Weights of a small GPT-style language model, trained from scratch on English Wikipedia.
Size: 10 layers, width 448, 7 heads of 64 (1 for keys and values), MLP 3584 squared ReLU, vocabulary 8192, 44M parameters.
Architecture: RMSNorm before each block, normalized queries and keys.
Training: 488M tokens, 7444 steps.
Each number is 200 + 40 x the weight over its row's rms, rounded and kept within 0 to 999. Layers, rows and columns count from 0. The size before them is the row's rms in percent of the matrix's.

# layer 7 MLP down (transposed), 3584x448, rms 0.0577, rows 3209-3263, columns 128-191
105,190,216,238,244,224,187,214,227,178,221,160,222,230,208,184,212,251,245,188,258,189,206,174,243,210,180,173,216,197,109,175,193,226,204,170,188,247,189,259,251,91,271,181,216,219,212,179,195,209,205,173,226,123,145,158,236,280,192,232,221,139,194,131,231
111,169,168,153,216,259,262,229,231,189,188,243,182,194,221,201,157,110,173,200,202,189,171,226,193,275,169,150,201,169,209,169,149,168,106,232,247,158,192,151,190,181,175,164,280,256,208,114,237,233,273,143,217,183,159,197,202,241,194,214,236,162,235,226,205
093,181,139,209,219,174,151,181,221,164,196,217,147,238,183,177,196,149,250,221,201,209,138,151,213,234,200,152,170,255,181,210,199,162,259,158,192,190,169,244,242,128,249,257,251,176,185,245,167,192,196,240,182,204,263,201,152,196,267,194,215,121,211,137,202
101,131,201,245,144,213,191,156,161,242,203,224,193,261,190,194,208,198,180,231,238,208,146,232,222,201,164,175,257,193,249,128,214,147,215,172,189,168,265,215,126,286,226,162,291,180,222,235,161,201,133,245,153,225,211,157,231,192,155,170,183,230,221,198,165
099,215,173,186,182,238,254,205,263,222,215,273,174,225,168,165,250,229,173,222,139,191,209,281,151,124,159,183,98,205,202,223,155,185,195,197,284,225,125,300,137,160,180,183,186,184,285,182,227,160,260,177,222,169,221,151,178,147,165,173,197,183,192,162,235
105,189,214,138,216,182,287,200,199,256,233,221,63,250,191,181,214,171,162,173,286,153,192,232,217,93,194,170,159,257,201,179,178,239,160,288,177,203,244,243,227,199,258,175,169,157,260,178,214,179,229,170,150,166,208,283,200,186,219,230,233,199,189,205,209
108,272,174,208,216,240,127,202,238,191,137,245,227,227,230,216,253,171,176,303,206,176,173,213,170,134,168,214,237,253,205,195,282,148,184,174,141,186,228,282,241,278,197,281,245,195,213,278,203,216,246,174,255,187,152,167,276,170,200,199,150,200,212,228,234
114,226,189,218,238,196,223,215,212,186,192,257,246,175,202,220,251,191,203,231,187,258,230,149,256,193,200,242,188,245,131,209,222,253,201,164,201,214,164,176,197,160,167,276,167,251,171,188,145,248,158,174,208,219,173,227,235,166,260,155,153,197,181,215,243
099,180,160,150,196,159,209,237,197,165,193,217,187,150,206,190,87,232,170,269,263,180,127,232,227,187,210,179,175,205,176,194,207,189,237,229,183,178,214,204,204,145,173,185,233,101,180,61,188,237,180,211,140,246,201,187,179,217,207,224,131,262,182,156,201
105,196,197,209,259,173,129,205,197,163,185,228,232,220,224,250,225,208,237,167,196,223,186,228,177,166,154,185,181,227,199,245,180,151,263,271,179,198,239,181,175,260,221,275,204,209,184,210,189,196,193,276,195,158,163,189,258,226,169,192,178,217,177,207,160
101,247,171,187,165,173,216,212,218,203,230,178,250,162,201,226,135,205,189,232,199,211,269,246,193,180,235,200,102,164,208,198,187,173,200,172,203,212,146,231,223,162,201,186,202,158,179,271,134,241,162,216,145,190,184,242,138,285,217,200,228,162,205,135,210
100,252,214,235,217,160,165,209,200,213,167,275,234,129,202,162,211,203,179,195,173,203,208,201,202,200,305,273,220,142,195,188,208,159,196,263,172,172,204,155,204,194,151,248,206,174,223,222,226,247,152,193,144,230,175,143,312,207,202,165,155,197,175,224,215
109,179,316,264,161,235,147,168,223,234,185,213,254,230,229,199,223,184,209,282,246,227,155,222,191,178,129,210,167,172,257,154,227,177,176,170,233,258,189,177,136,202,201,178,144,243,223,222,171,200,139,206,237,149,195,228,176,174,178,228,172,153,169,225,149
106,201,169,253,210,214,243,181,190,222,194,275,175,197,219,212,126,228,264,195,245,239,101,208,169,154,166,150,198,144,232,106,192,183,196,144,200,187,227,229,226,173,217,107,213,180,170,235,244,169,187,189,177,196,221,87,314,176,217,159,142,249,323,184,265
100,201,218,217,175,179,209,170,186,158,167,172,172,211,140,175,255,167,198,149,159,153,207,176,248,200,165,177,192,235,179,224,223,225,163,247,189,249,238,261,177,200,286,210,183,138,268,233,156,134,209,276,159,151,128,211,222,203,215,146,177,191,216,210,168
095,176,299,126,242,192,281,279,148,169,161,278,281,245,211,161,195,170,261,181,227,181,176,184,172,168,240,249,183,260,212,157,237,217,147,167,204,195,206,186,214,232,178,232,246,227,196,205,203,180,136,231,190,129,181,213,181,187,159,134,150,151,186,232,249
107,217,167,241,144,231,219,236,215,165,228,191,197,201,243,210,147,236,242,226,227,241,180,234,120,170,171,222,272,144,160,174,179,260,179,197,234,223,190,242,169,191,171,172,222,237,163,223,254,178,160,156,196,208,207,170,162,196,126,185,185,234,214,178,213
099,212,251,231,212,195,195,241,264,204,268,133,208,205,237,283,198,235,205,200,178,144,183,260,219,206,215,238,181,173,225,173,204,203,181,261,145,169,213,247,133,153,202,138,223,179,242,187,203,220,210,160,223,203,124,134,203,183,233,210,192,273,179,219,243
102,152,206,168,179,198,167,144,215,173,236,199,188,189,160,167,230,205,252,226,248,143,201,203,213,140,274,169,210,185,253,156,166,227,171,276,248,165,121,247,241,215,152,181,201,246,186,214,193,181,233,194,207,206,179,207,126,220,161,198,268,182,247,235,105
105,234,209,104,188,218,200,229,169,221,217,241,301,261,234,270,199,215,205,225,83,103,148,278,186,277,216,142,223,187,188,132,231,248,226,204,124,261,230,240,166,211,241,171,154,170,166,262,273,246,236,154,167,214,164,186,307,211,169,245,191,201,243,215,196
098,201,253,277,171,266,256,161,196,183,205,157,219,168,194,244,151,189,113,203,191,251,144,152,133,196,216,184,168,116,128,203,196,114,231,229,223,193,202,193,230,167,163,236,172,271,249,230,221,231,296,177,132,221,210,228,243,143,200,204,198,222,215,191,217
106,224,195,197,194,249,175,213,248,197,150,228,190,265,199,227,262,178,165,136,221,241,142,117,244,226,152,223,229,207,190,213,188,164,183,278,118,231,177,198,220,113,163,165,194,173,152,193,197,267,180,297,188,193,203,124,207,193,237,192,219,245,175,270,97
089,239,257,267,233,209,185,238,209,182,207,242,203,264,267,189,222,235,179,246,146,178,197,203,221,139,170,197,252,186,189,219,256,216,222,208,188,179,209,207,197,230,169,155,198,186,227,208,303,204,162,207,195,215,174,230,166,175,243,228,223,198,206,177,166
102,69,176,241,178,150,156,208,196,188,169,152,119,247,169,179,193,114,220,165,278,227,212,141,175,217,139,84,153,206,207,197,182,194,209,160,203,240,200,188,205,213,165,192,299,101,161,181,199,248,187,142,265,216,198,231,218,229,195,235,227,203,163,196,181
099,151,218,206,247,176,232,217,217,219,229,135,195,124,196,200,225,216,240,126,210,217,218,186,225,207,250,235,198,207,212,207,215,221,173,196,190,221,186,155,180,267,247,252,231,217,207,268,153,159,219,150,274,264,130,154,212,200,171,119,207,186,196,224,246
095,246,240,225,233,231,196,188,247,106,148,163,191,233,186,160,169,172,161,253,177,161,228,147,239,200,195,243,237,203,181,230,155,211,173,192,225,206,163,235,184,155,206,244,226,161,172,135,209,203,253,162,252,139,121,149,175,231,245,240,212,207,208,160,258
090,238,195,200,206,203,149,129,219,152,232,192,170,206,216,232,229,183,128,260,185,132,252,198,189,194,239,169,196,288,220,241,239,194,169,204,232,199,174,195,198,169,191,176,203,178,223,189,212,187,257,188,203,182,175,219,164,159,212,225,217,202,226,155,160
106,209,197,138,223,180,211,150,106,203,217,258,201,228,212,230,183,225,135,222,198,168,160,188,186,286,192,242,144,115,308,209,296,218,286,211,233,142,117,171,205,143,234,196,214,211,192,266,192,199,258,151,169,255,242,175,214,264,159,139,187,172,241,169,161
100,254,136,183,166,200,179,245,193,246,144,235,204,241,308,183,169,172,192,250,208,233,223,246,238,162,210,198,201,224,199,192,179,219,158,254,104,161,244,261,205,254,263,174,181,241,200,247,253,206,229,158,176,222,182,173,207,193,252,184,211,192,141,211,173
105,224,212,240,311,120,277,119,225,249,229,178,208,161,257,265,199,138,170,176,207,176,236,206,236,184,131,189,129,157,160,261,190,144,167,256,205,211,177,151,190,225,216,233,180,184,199,191,222,149,200,224,221,163,157,236,236,168,185,211,248,223,257,215,241
094,200,229,229,156,175,247,200,133,214,265,229,196,208,205,167,170,214,228,257,235,253,171,164,190,178,175,202,156,231,196,126,191,132,210,199,172,157,156,227,237,258,158,226,187,191,198,256,156,218,229,153,270,206,161,127,174,244,228,234,238,205,173,210,258
099,253,145,229,257,221,156,188,170,232,200,144,273,153,215,169,229,280,225,186,234,196,181,165,195,204,110,191,222,216,156,255,139,187,202,230,229,206,216,208,227,171,190,255,124,121,195,164,166,221,178,306,141,244,214,261,132,134,195,140,226,204,167,186,195
099,243,211,287,183,192,209,209,226,201,148,229,128,219,190,233,111,198,171,270,248,197,169,228,166,208,165,160,220,211,201,137,264,226,194,225,180,124,171,205,188,201,181,158,152,175,218,229,208,270,246,184,141,272,153,204,205,170,222,155,257,140,187,209,259
108,228,218,180,141,166,241,171,153,176,214,220,114,179,192,167,214,203,229,178,177,202,195,151,155,218,210,306,203,144,205,198,165,238,168,108,198,220,262,166,141,135,221,187,189,237,178,232,152,244,194,179,149,237,164,131,169,187,190,169,111,151,216,211,212
102,251,144,255,251,149,115,190,208,119,180,207,205,134,235,195,192,246,189,227,158,172,190,190,185,202,190,227,159,154,207,140,216,176,171,195,239,215,97,210,211,223,161,200,174,191,231,238,270,132,313,246,180,205,155,239,236,257,198,162,161,195,158,210,185
098,188,174,216,177,118,175,268,124,213,223,219,252,212,239,167,157,183,244,221,193,227,204,143,201,230,195,212,223,167,172,162,155,206,218,52,194,218,218,187,126,173,210,261,224,246,209,219,202,228,266,194,193,168,177,255,239,129,217,247,220,236,153,210,169
098,203,183,242,253,147,222,175,232,145,275,169,215,171,179,161,199,217,217,183,166,145,161,147,145,222,173,177,235,260,223,234,157,180,218,147,230,233,235,189,200,180,201,192,238,178,285,205,121,207,196,140,290,191,154,204,152,104,160,172,223,200,208,176,210
098,122,172,193,210,130,205,198,267,159,228,161,191,172,190,198,181,188,175,207,112,158,187,191,264,195,170,226,229,196,189,129,273,150,171,249,222,247,170,191,212,163,247,207,147,214,147,224,128,209,182,231,186,150,167,190,214,251,225,217,140,213,140,198,294
101,227,183,201,227,96,233,271,188,266,206,268,176,172,192,244,182,165,246,237,216,272,150,188,172,163,279,283,211,192,234,187,224,284,152,189,251,178,183,221,243,252,171,186,170,208,226,270,214,240,233,238,252,221,232,210,212,215,264,240,268,170,192,188,253
092,241,159,196,250,298,186,195,187,204,264,249,200,143,168,221,209,197,183,228,233,235,281,254,167,174,149,137,171,222,202,186,214,273,272,156,190,214,154,223,129,241,215,206,220,256,234,254,129,243,148,219,157,130,261,183,241,190,184,174,209,280,238,199,258
094,229,187,244,171,161,131,192,228,260,189,162,246,145,178,256,231,149,249,249,172,238,263,162,111,240,187,284,268,191,217,231,240,181,183,217,164,231,163,225,199,216,222,156,79,204,252,204,179,188,196,198,215,183,188,177,108,213,168,162,206,197,198,233,243
105,202,279,272,175,141,238,209,166,195,256,156,208,250,133,154,241,127,217,173,177,199,242,259,234,267,119,191,269,129,185,230,293,248,245,168,144,202,172,200,240,123,198,233,181,196,199,178,195,151,167,154,229,157,189,256,173,247,181,193,154,199,203,182,290
102,264,238,193,197,209,279,193,252,184,245,147,185,226,157,218,190,196,271,218,208,178,196,211,232,209,188,176,229,198,206,177,174,227,145,184,151,214,209,220,189,169,248,191,135,266,185,218,288,187,106,223,249,231,193,161,206,223,177,212,168,186,216,222,185
102,181,204,185,196,171,272,168,227,189,199,200,180,189,233,162,137,231,189,220,250,218,256,221,268,160,204,136,248,271,237,179,190,202,166,186,233,179,232,192,198,214,160,214,251,233,181,206,195,217,197,184,193,187,202,297,260,203,255,180,143,244,202,191,252
098,242,200,209,232,278,213,200,203,223,254,156,162,208,132,258,187,171,321,152,188,161,230,179,171,194,204,243,190,189,203,229,173,251,206,184,172,187,187,206,193,182,175,208,166,151,180,183,271,182,169,154,164,199,164,204,241,165,134,192,165,218,139,175,227
087,151,148,191,198,189,138,254,250,224,250,180,195,248,213,208,272,220,196,202,194,141,232,257,167,232,203,190,215,147,215,170,124,242,176,181,206,227,103,151,223,213,210,125,182,229,214,268,212,213,184,158,184,213,183,239,214,185,239,219,246,151,249,173,170
115,294,154,200,186,226,234,197,245,211,162,177,196,230,190,203,219,256,174,235,207,202,132,161,216,195,209,196,199,178,210,217,218,190,182,204,220,197,225,220,234,145,236,200,241,193,255,149,169,191,196,198,207,176,130,189,189,229,257,166,181,256,257,254,172
093,177,245,212,153,156,183,194,191,163,212,204,184,192,232,192,216,182,189,172,261,110,164,215,121,215,190,206,179,200,304,252,140,245,173,286,180,120,192,156,226,223,193,158,195,183,205,190,177,298,246,249,159,149,218,202,163,201,210,117,191,195,166,192,184
093,173,141,138,163,219,229,244,209,162,129,149,185,200,219,215,148,160,219,193,240,182,233,134,169,167,160,229,231,187,193,233,259,190,170,171,156,208,189,155,179,199,194,209,191,149,232,158,282,237,197,199,209,211,176,126,133,222,213,267,158,259,195,240,251
106,182,291,171,199,193,243,200,179,256,167,190,145,192,136,218,214,178,277,173,138,223,250,214,187,208,157,220,152,216,160,200,228,171,211,180,196,196,142,184,213,184,174,260,293,180,204,202,213,225,233,192,213,167,188,208,192,224,127,197,245,224,174,201,165
095,227,208,174,208,190,210,213,170,138,167,181,159,214,218,198,265,257,113,283,197,193,216,191,134,183,217,217,175,165,230,191,154,112,165,182,187,123,221,242,171,230,174,173,220,176,154,135,262,259,232,274,199,219,219,242,281,281,182,217,155,220,212,181,213
102,215,129,133,218,210,197,133,207,199,291,160,266,214,179,155,219,220,159,139,235,176,210,209,207,89,190,160,172,141,253,243,145,273,309,206,231,224,241,250,180,179,213,262,211,194,199,187,248,214,183,201,174,136,207,215,183,194,283,198,208,215,184,201,190
101,198,198,258,173,297,197,243,185,232,188,249,191,151,219,204,145,264,189,191,253,179,206,178,265,158,234,189,169,197,231,233,203,231,173,223,230,165,194,184,260,191,230,202,180,191,203,160,160,221,199,261,205,202,147,253,182,203,212,173,216,125,169,209,208
103,224,269,260,139,227,191,208,150,225,270,230,221,234,223,217,209,182,258,240,242,250,148,182,155,243,164,227,172,180,192,179,156,257,258,159,159,194,276,167,157,284,183,241,213,272,247,258,213,210,224,145,245,252,185,268,223,192,186,211,207,253,202,233,225
100,143,188,233,179,147,269,84,212,180,176,223,196,231,153,152,249,218,204,153,186,263,250,181,158,163,180,171,150,201,155,234,232,258,196,210,176,235,216,185,205,123,235,193,203,237,228,172,90,192,234,259,200,176,186,211,257,161,140,180,230,188,165,186,191
# layer 7 MLP up, 3584x448, rms 0.063, rows 3210-3263, columns 128-191
112,187,242,207,149,178,153,214,177,207,219,161,119,209,155,236,203,223,242,212,118,135,147,195,243,228,208,271,223,234,191,201,258,193,168,199,159,205,119,244,188,204,187,157,195,283,206,172,274,260,158,189,175,248,145,206,267,243,149,117,196,242,176,222,226
092,156,272,196,201,228,241,212,138,246,224,149,245,151,194,187,233,262,205,151,192,208,135,270,208,232,216,254,178,262,146,249,281,187,217,190,166,182,208,187,107,180,225,189,182,267,276,240,173,171,185,245,206,240,162,159,109,204,192,191,151,223,215,225,249
100,187,152,131,198,198,240,241,239,230,175,219,219,137,218,208,164,274,154,197,229,224,138,235,268,201,155,208,187,243,223,225,224,168,204,172,169,146,255,191,127,220,209,168,269,241,187,258,224,142,127,211,180,169,225,196,232,204,267,188,159,198,189,232,239
104,233,190,197,211,208,134,213,141,172,233,190,223,142,240,179,177,270,165,241,261,205,225,208,219,184,215,232,223,226,177,212,268,177,235,222,199,242,185,205,191,269,206,167,288,209,195,320,244,175,188,213,172,230,196,206,245,251,173,176,227,126,219,173,254
107,121,167,159,221,224,244,245,226,194,166,224,203,266,208,180,223,209,167,165,217,177,112,279,223,178,255,243,209,148,166,171,220,221,217,242,211,236,186,168,223,242,143,227,135,102,198,180,177,136,196,164,175,216,199,196,207,198,217,284,198,166,138,150,168
108,150,140,169,195,202,202,207,200,261,191,201,194,166,244,152,206,246,253,188,245,209,151,258,254,258,187,236,243,249,217,236,249,208,240,212,118,192,194,185,129,276,233,197,190,221,213,242,218,197,212,166,257,161,182,244,141,224,147,162,189,219,153,219,234
115,209,190,197,221,267,192,203,177,180,207,226,219,252,182,206,214,230,212,211,248,173,211,233,194,190,205,189,213,290,236,167,197,256,212,176,209,239,212,170,203,216,197,193,74,189,162,162,266,114,191,137,223,168,200,133,217,229,207,225,228,218,169,187,187
099,155,251,168,132,217,248,158,273,275,168,185,164,110,197,233,173,235,208,147,242,241,259,182,226,280,155,221,154,156,211,236,179,141,231,207,149,192,159,234,227,207,202,227,232,229,316,232,224,212,160,151,248,223,208,215,291,265,205,218,227,260,245,158,201
103,198,220,181,192,172,208,157,205,212,199,116,177,176,267,238,214,190,168,182,211,109,151,228,161,208,213,235,242,186,218,119,226,182,249,238,184,258,120,176,249,182,241,174,184,245,171,117,196,226,220,204,184,150,218,124,168,207,156,179,197,148,240,170,178
100,151,208,199,159,178,265,219,213,152,178,191,173,183,143,130,178,202,106,138,242,246,169,180,229,256,217,179,232,166,183,157,237,232,292,153,217,280,178,239,259,218,186,214,203,214,163,148,232,205,157,241,241,220,216,187,192,217,158,260,194,214,196,207,178
101,179,172,184,217,217,226,245,180,203,169,184,153,208,242,282,189,200,206,183,194,170,78,144,168,191,234,235,177,174,197,220,145,235,211,174,133,270,216,142,128,222,216,178,125,193,173,190,204,207,136,155,249,263,267,129,137,171,168,147,239,156,216,242,161
108,216,167,133,198,234,162,260,154,129,202,138,188,168,204,195,177,232,147,211,265,220,183,192,182,246,216,178,206,188,242,229,219,121,185,208,246,197,179,269,196,218,230,210,194,160,148,153,191,172,165,168,198,168,203,152,194,259,230,193,163,243,259,130,211
106,259,223,176,174,130,190,200,242,174,188,191,245,192,277,82,213,233,224,219,258,220,214,155,183,207,236,286,252,244,220,167,185,149,285,181,257,205,212,187,221,256,158,237,148,251,216,185,216,203,203,235,160,180,184,181,184,191,200,194,190,179,191,233,187
098,209,203,161,142,213,255,284,290,242,196,193,185,235,165,190,185,243,209,231,262,166,190,190,198,236,166,173,210,176,265,199,160,122,264,193,228,269,198,160,195,170,167,202,178,168,205,250,286,102,220,175,212,226,182,159,179,244,218,176,173,221,147,198,206
094,172,289,239,264,211,145,222,170,87,152,241,282,199,167,252,234,234,187,136,243,203,222,256,191,207,183,247,202,221,196,182,257,195,218,201,244,199,232,125,159,237,180,203,199,147,199,136,226,173,186,199,234,223,193,184,172,190,171,155,267,171,198,229,232
109,227,209,163,134,194,244,181,170,198,159,243,230,224,224,201,175,189,201,250,165,160,107,228,270,206,173,187,112,220,203,187,161,234,262,214,214,190,192,279,168,156,200,227,207,224,217,231,246,183,124,191,214,222,191,209,299,194,178,166,264,247,141,169,226
099,213,180,140,249,174,220,261,265,248,173,199,175,240,186,229,250,181,255,193,172,187,213,286,193,124,200,188,272,239,172,219,178,177,233,195,206,250,159,226,201,181,147,143,199,162,106,183,208,200,139,231,189,125,152,201,219,310,232,171,198,145,163,254,183
103,180,235,190,241,170,144,238,210,213,120,133,218,154,159,172,180,253,234,199,212,164,189,274,224,177,158,252,139,240,183,179,262,148,161,160,209,200,201,185,204,194,227,132,227,172,191,129,216,227,270,167,171,212,123,240,259,282,183,170,232,178,244,290,202
108,164,131,130,174,217,245,241,204,261,229,183,247,191,174,150,236,263,143,204,252,183,251,158,227,203,137,225,227,205,152,149,190,116,155,170,199,225,173,173,133,258,138,183,136,248,225,235,182,165,195,214,247,243,173,109,247,179,224,166,219,181,215,207,228
100,184,180,133,150,253,185,233,229,275,257,171,190,165,191,236,199,157,213,236,204,212,168,224,234,182,186,296,170,264,235,197,254,199,226,187,258,183,196,167,224,284,226,215,161,205,207,191,179,148,152,169,218,249,221,211,209,208,269,192,161,106,202,294,174
107,264,223,163,195,200,206,230,229,113,207,203,198,165,223,156,193,184,147,170,193,153,171,251,198,235,221,189,182,234,155,243,198,178,211,152,274,155,157,185,98,188,169,193,152,233,181,181,226,214,223,232,238,200,187,253,221,220,178,130,239,213,237,153,177
093,179,273,192,291,182,171,250,193,243,191,198,167,157,241,281,225,182,217,175,193,222,216,287,216,269,147,188,184,242,103,168,211,160,214,200,170,151,162,225,154,235,222,219,244,223,134,159,228,166,191,217,217,148,145,202,175,245,185,238,238,241,196,180,194
105,192,181,252,156,264,164,240,204,231,218,246,200,203,198,229,217,229,161,170,216,164,189,196,227,247,223,171,173,250,176,219,192,238,193,245,219,195,224,214,171,157,212,239,189,199,162,256,189,228,226,170,171,229,217,149,245,218,178,210,211,198,125,148,211
096,197,149,148,178,234,281,192,289,204,133,230,184,233,165,190,192,175,120,197,224,214,154,157,180,192,198,264,163,219,210,206,179,204,187,166,226,203,122,196,171,232,176,235,178,250,216,120,249,242,97,191,189,213,186,174,144,256,250,237,252,244,113,198,159
094,208,172,209,236,241,177,312,245,219,161,204,241,204,152,186,204,186,171,113,188,216,170,247,217,250,232,227,256,185,225,224,196,218,216,206,157,207,186,204,164,222,158,151,256,156,251,196,248,218,223,211,179,218,313,183,202,170,207,147,218,237,202,209,241
090,130,172,126,167,268,124,257,237,247,242,217,210,201,195,206,174,251,129,161,173,129,118,208,216,185,208,224,153,161,243,205,212,197,204,203,155,259,237,148,174,210,182,143,143,160,214,215,285,162,182,242,172,161,264,151,224,257,224,173,142,218,194,251,218
107,160,173,193,220,185,245,228,147,201,163,193,182,190,145,160,155,189,208,258,191,173,220,235,224,195,182,186,238,211,129,163,178,213,176,271,171,150,179,225,177,263,193,195,230,199,238,150,196,179,213,120,155,201,174,209,224,253,261,199,170,258,218,253,200
099,172,191,167,200,229,211,193,195,211,239,191,247,209,176,190,189,215,213,159,237,246,250,159,202,231,167,280,187,222,238,192,262,121,202,212,191,255,199,231,179,161,232,188,155,208,141,196,183,180,170,166,214,140,257,200,232,186,200,150,209,236,205,189,226
108,147,222,189,277,119,228,281,219,290,232,218,173,107,198,232,214,295,162,197,238,167,147,263,235,216,138,182,178,180,79,147,249,186,183,286,178,205,206,197,226,181,182,204,197,192,192,209,248,194,237,186,222,225,270,203,232,193,165,268,157,210,211,256,145
094,220,238,182,228,117,251,216,305,200,181,180,219,218,214,217,227,118,200,217,189,266,200,271,177,233,237,143,255,225,112,236,236,144,181,230,231,201,234,169,190,176,232,189,179,167,182,249,236,202,216,151,215,198,207,187,172,223,167,205,185,253,227,173,148
098,133,168,203,213,197,146,178,269,255,226,224,159,235,238,162,192,144,165,259,200,173,180,198,277,210,147,143,185,167,182,248,228,179,205,250,160,220,232,152,210,184,217,150,196,157,186,267,251,165,192,183,206,124,156,208,207,198,145,196,211,222,237,255,192
099,221,198,172,195,172,240,185,183,190,157,192,165,204,166,210,253,160,161,157,183,224,176,139,255,263,272,136,154,193,169,187,216,163,252,250,205,181,118,194,158,192,175,254,134,185,162,178,186,230,189,246,181,128,234,214,207,242,227,186,226,190,186,126,191
109,204,235,195,219,192,162,202,187,166,204,239,163,247,238,160,186,202,203,176,265,201,199,186,184,252,258,256,223,221,234,268,220,199,286,198,211,238,199,178,203,199,199,215,208,148,182,192,224,217,228,259,187,153,218,180,175,307,145,224,242,200,140,176,215
102,163,145,175,248,174,219,222,168,182,200,233,148,200,222,125,216,292,143,159,193,208,124,255,192,266,272,282,253,244,193,253,179,155,204,201,187,216,155,188,253,272,165,188,174,244,215,165,232,196,201,229,244,154,180,154,176,238,175,208,166,183,291,210,172
098,225,315,196,182,182,283,212,188,161,161,207,308,258,186,226,225,155,124,190,180,169,143,186,288,228,215,231,179,144,172,173,209,180,214,212,183,214,199,148,163,150,160,236,182,206,172,97,200,204,95,182,238,173,253,203,214,237,142,193,265,242,168,232,81
095,226,180,211,244,165,194,218,226,275,233,161,190,222,198,165,184,146,191,186,302,135,218,153,252,283,260,222,181,216,206,197,277,235,249,246,241,262,205,200,155,246,173,224,196,266,186,198,242,162,129,213,144,203,91,186,181,245,148,217,176,205,176,217,202
095,227,289,196,274,246,272,222,239,261,173,161,146,252,264,242,188,211,205,158,218,179,161,262,138,239,271,192,190,161,180,270,246,231,227,220,203,238,144,219,268,135,213,202,157,177,157,77,189,96,161,231,212,127,237,214,231,225,246,186,222,146,181,237,204
100,247,172,197,236,141,214,242,176,285,145,221,213,236,189,114,252,193,192,189,136,132,169,288,204,198,196,180,198,198,244,282,186,165,199,227,195,200,191,272,263,281,180,284,134,245,207,179,208,217,201,224,151,217,234,158,129,249,222,213,206,204,246,161,165
094,262,213,163,181,174,234,310,181,147,114,135,182,122,218,232,248,265,188,146,106,253,187,199,193,256,164,240,156,197,181,240,213,197,169,165,177,214,172,227,243,213,226,251,230,187,284,156,196,190,215,139,213,233,230,141,172,167,236,212,187,120,230,231,249
092,160,150,172,248,148,228,215,168,174,163,173,245,153,173,241,211,191,170,140,280,258,158,157,204,171,135,198,181,234,146,194,265,177,230,138,252,187,202,221,149,230,157,270,109,243,182,226,152,216,166,243,176,227,222,245,197,228,207,259,183,227,165,220,219
103,268,186,195,210,254,183,281,174,218,197,192,204,155,275,178,209,184,183,183,106,150,190,189,201,204,218,185,208,217,257,163,188,147,226,227,243,198,209,196,186,118,218,218,242,171,275,140,226,155,221,197,237,185,200,194,161,205,247,130,226,208,220,136,240
099,145,176,124,238,203,230,205,213,198,190,223,235,218,230,130,183,242,179,249,170,193,179,193,177,218,209,171,294,142,239,186,154,265,240,184,227,189,182,174,158,223,199,166,172,217,199,157,240,232,234,189,234,113,231,148,229,208,186,247,214,194,209,198,216
100,207,195,173,213,288,221,255,157,241,160,223,200,243,203,231,283,198,199,162,269,181,211,145,193,252,218,232,171,214,131,223,256,180,238,185,234,231,210,198,165,290,203,115,164,195,196,164,226,183,142,218,264,225,274,158,192,275,174,190,203,190,167,210,248
098,196,170,192,246,165,212,215,183,178,168,213,267,119,171,149,226,219,105,162,188,251,189,198,226,225,248,176,187,194,234,210,203,147,249,221,193,231,190,188,226,245,189,307,195,180,203,205,210,211,271,131,139,197,253,230,189,246,168,141,193,238,189,174,217
086,182,234,188,194,246,196,183,186,215,187,119,179,187,273,193,213,207,232,275,167,185,214,297,218,176,241,247,136,180,207,241,226,213,119,216,185,253,232,197,203,194,173,165,158,242,132,96,201,270,234,220,216,189,206,208,172,205,214,175,175,155,178,151,189
120,240,164,97,246,222,178,251,222,215,228,164,176,178,195,236,266,219,186,124,216,281,134,235,215,245,128,223,150,193,105,188,218,185,178,210,209,204,234,218,308,174,239,139,187,198,191,186,263,218,154,111,246,164,229,214,164,254,214,170,226,228,163,240,225
092,148,141,144,147,220,299,181,138,273,194,221,232,302,152,138,208,181,148,212,189,167,181,206,230,177,194,273,169,165,193,158,284,181,217,204,169,201,198,209,282,190,227,170,262,226,278,168,222,207,216,150,190,139,261,240,261,226,153,243,284,199,184,106,180
093,195,280,161,218,208,208,226,186,192,272,187,227,183,201,212,217,216,173,168,248,155,146,312,273,221,265,227,99,177,154,108,144,180,191,243,237,196,173,232,160,286,208,203,178,228,163,179,162,181,207,245,199,149,212,240,246,223,177,168,289,151,209,97,187
107,157,188,169,191,253,221,219,199,247,168,161,208,208,237,244,291,183,207,213,191,215,234,147,165,174,173,194,218,262,167,212,266,192,238,199,188,142,175,249,250,237,109,249,116,144,238,242,208,217,233,180,201,212,172,218,253,181,213,174,239,194,244,162,151
096,215,191,197,165,215,206,218,192,151,219,173,187,196,194,175,145,264,205,175,218,248,185,226,240,254,215,256,138,198,265,240,229,158,180,200,233,183,135,212,148,194,137,281,210,179,220,273,175,251,249,214,214,195,258,261,123,308,163,223,158,205,181,213,155
104,144,186,130,158,234,246,175,203,197,152,202,216,192,284,232,202,253,215,92,176,212,175,176,204,262,174,245,228,202,176,235,293,166,206,204,167,201,170,225,263,213,198,188,169,164,220,307,223,139,170,223,161,148,270,205,225,245,191,147,210,238,206,253,166
102,149,237,164,198,229,241,182,222,199,229,244,195,235,113,161,226,246,241,229,225,130,158,252,168,212,234,241,177,182,202,190,261,197,152,185,227,237,128,183,120,217,229,267,173,200,256,225,220,159,117,220,201,238,230,219,159,237,216,192,148,151,170,115,243
104,199,210,193,218,200,174,261,207,280,254,173,193,201,207,198,109,219,197,118,194,202,214,177,291,167,237,138,214,192,193,179,238,234,135,224,217,201,167,219,150,164,179,118,207,229,172,254,282,172,194,238,135,155,197,207,167,216,159,204,214,230,101,151,255
101,265,242,143,185,266,204,250,260,213,265,203,265,171,267,182,338,176,236,168,168,211,224,222,225,232,251,210,246,232,186,183,213,202,220,173,179,200,218,132,210,246,164,208,189,131,166,144,187,178,109,135,204,196,153,199,188,194,172,206,174,157,248,202,231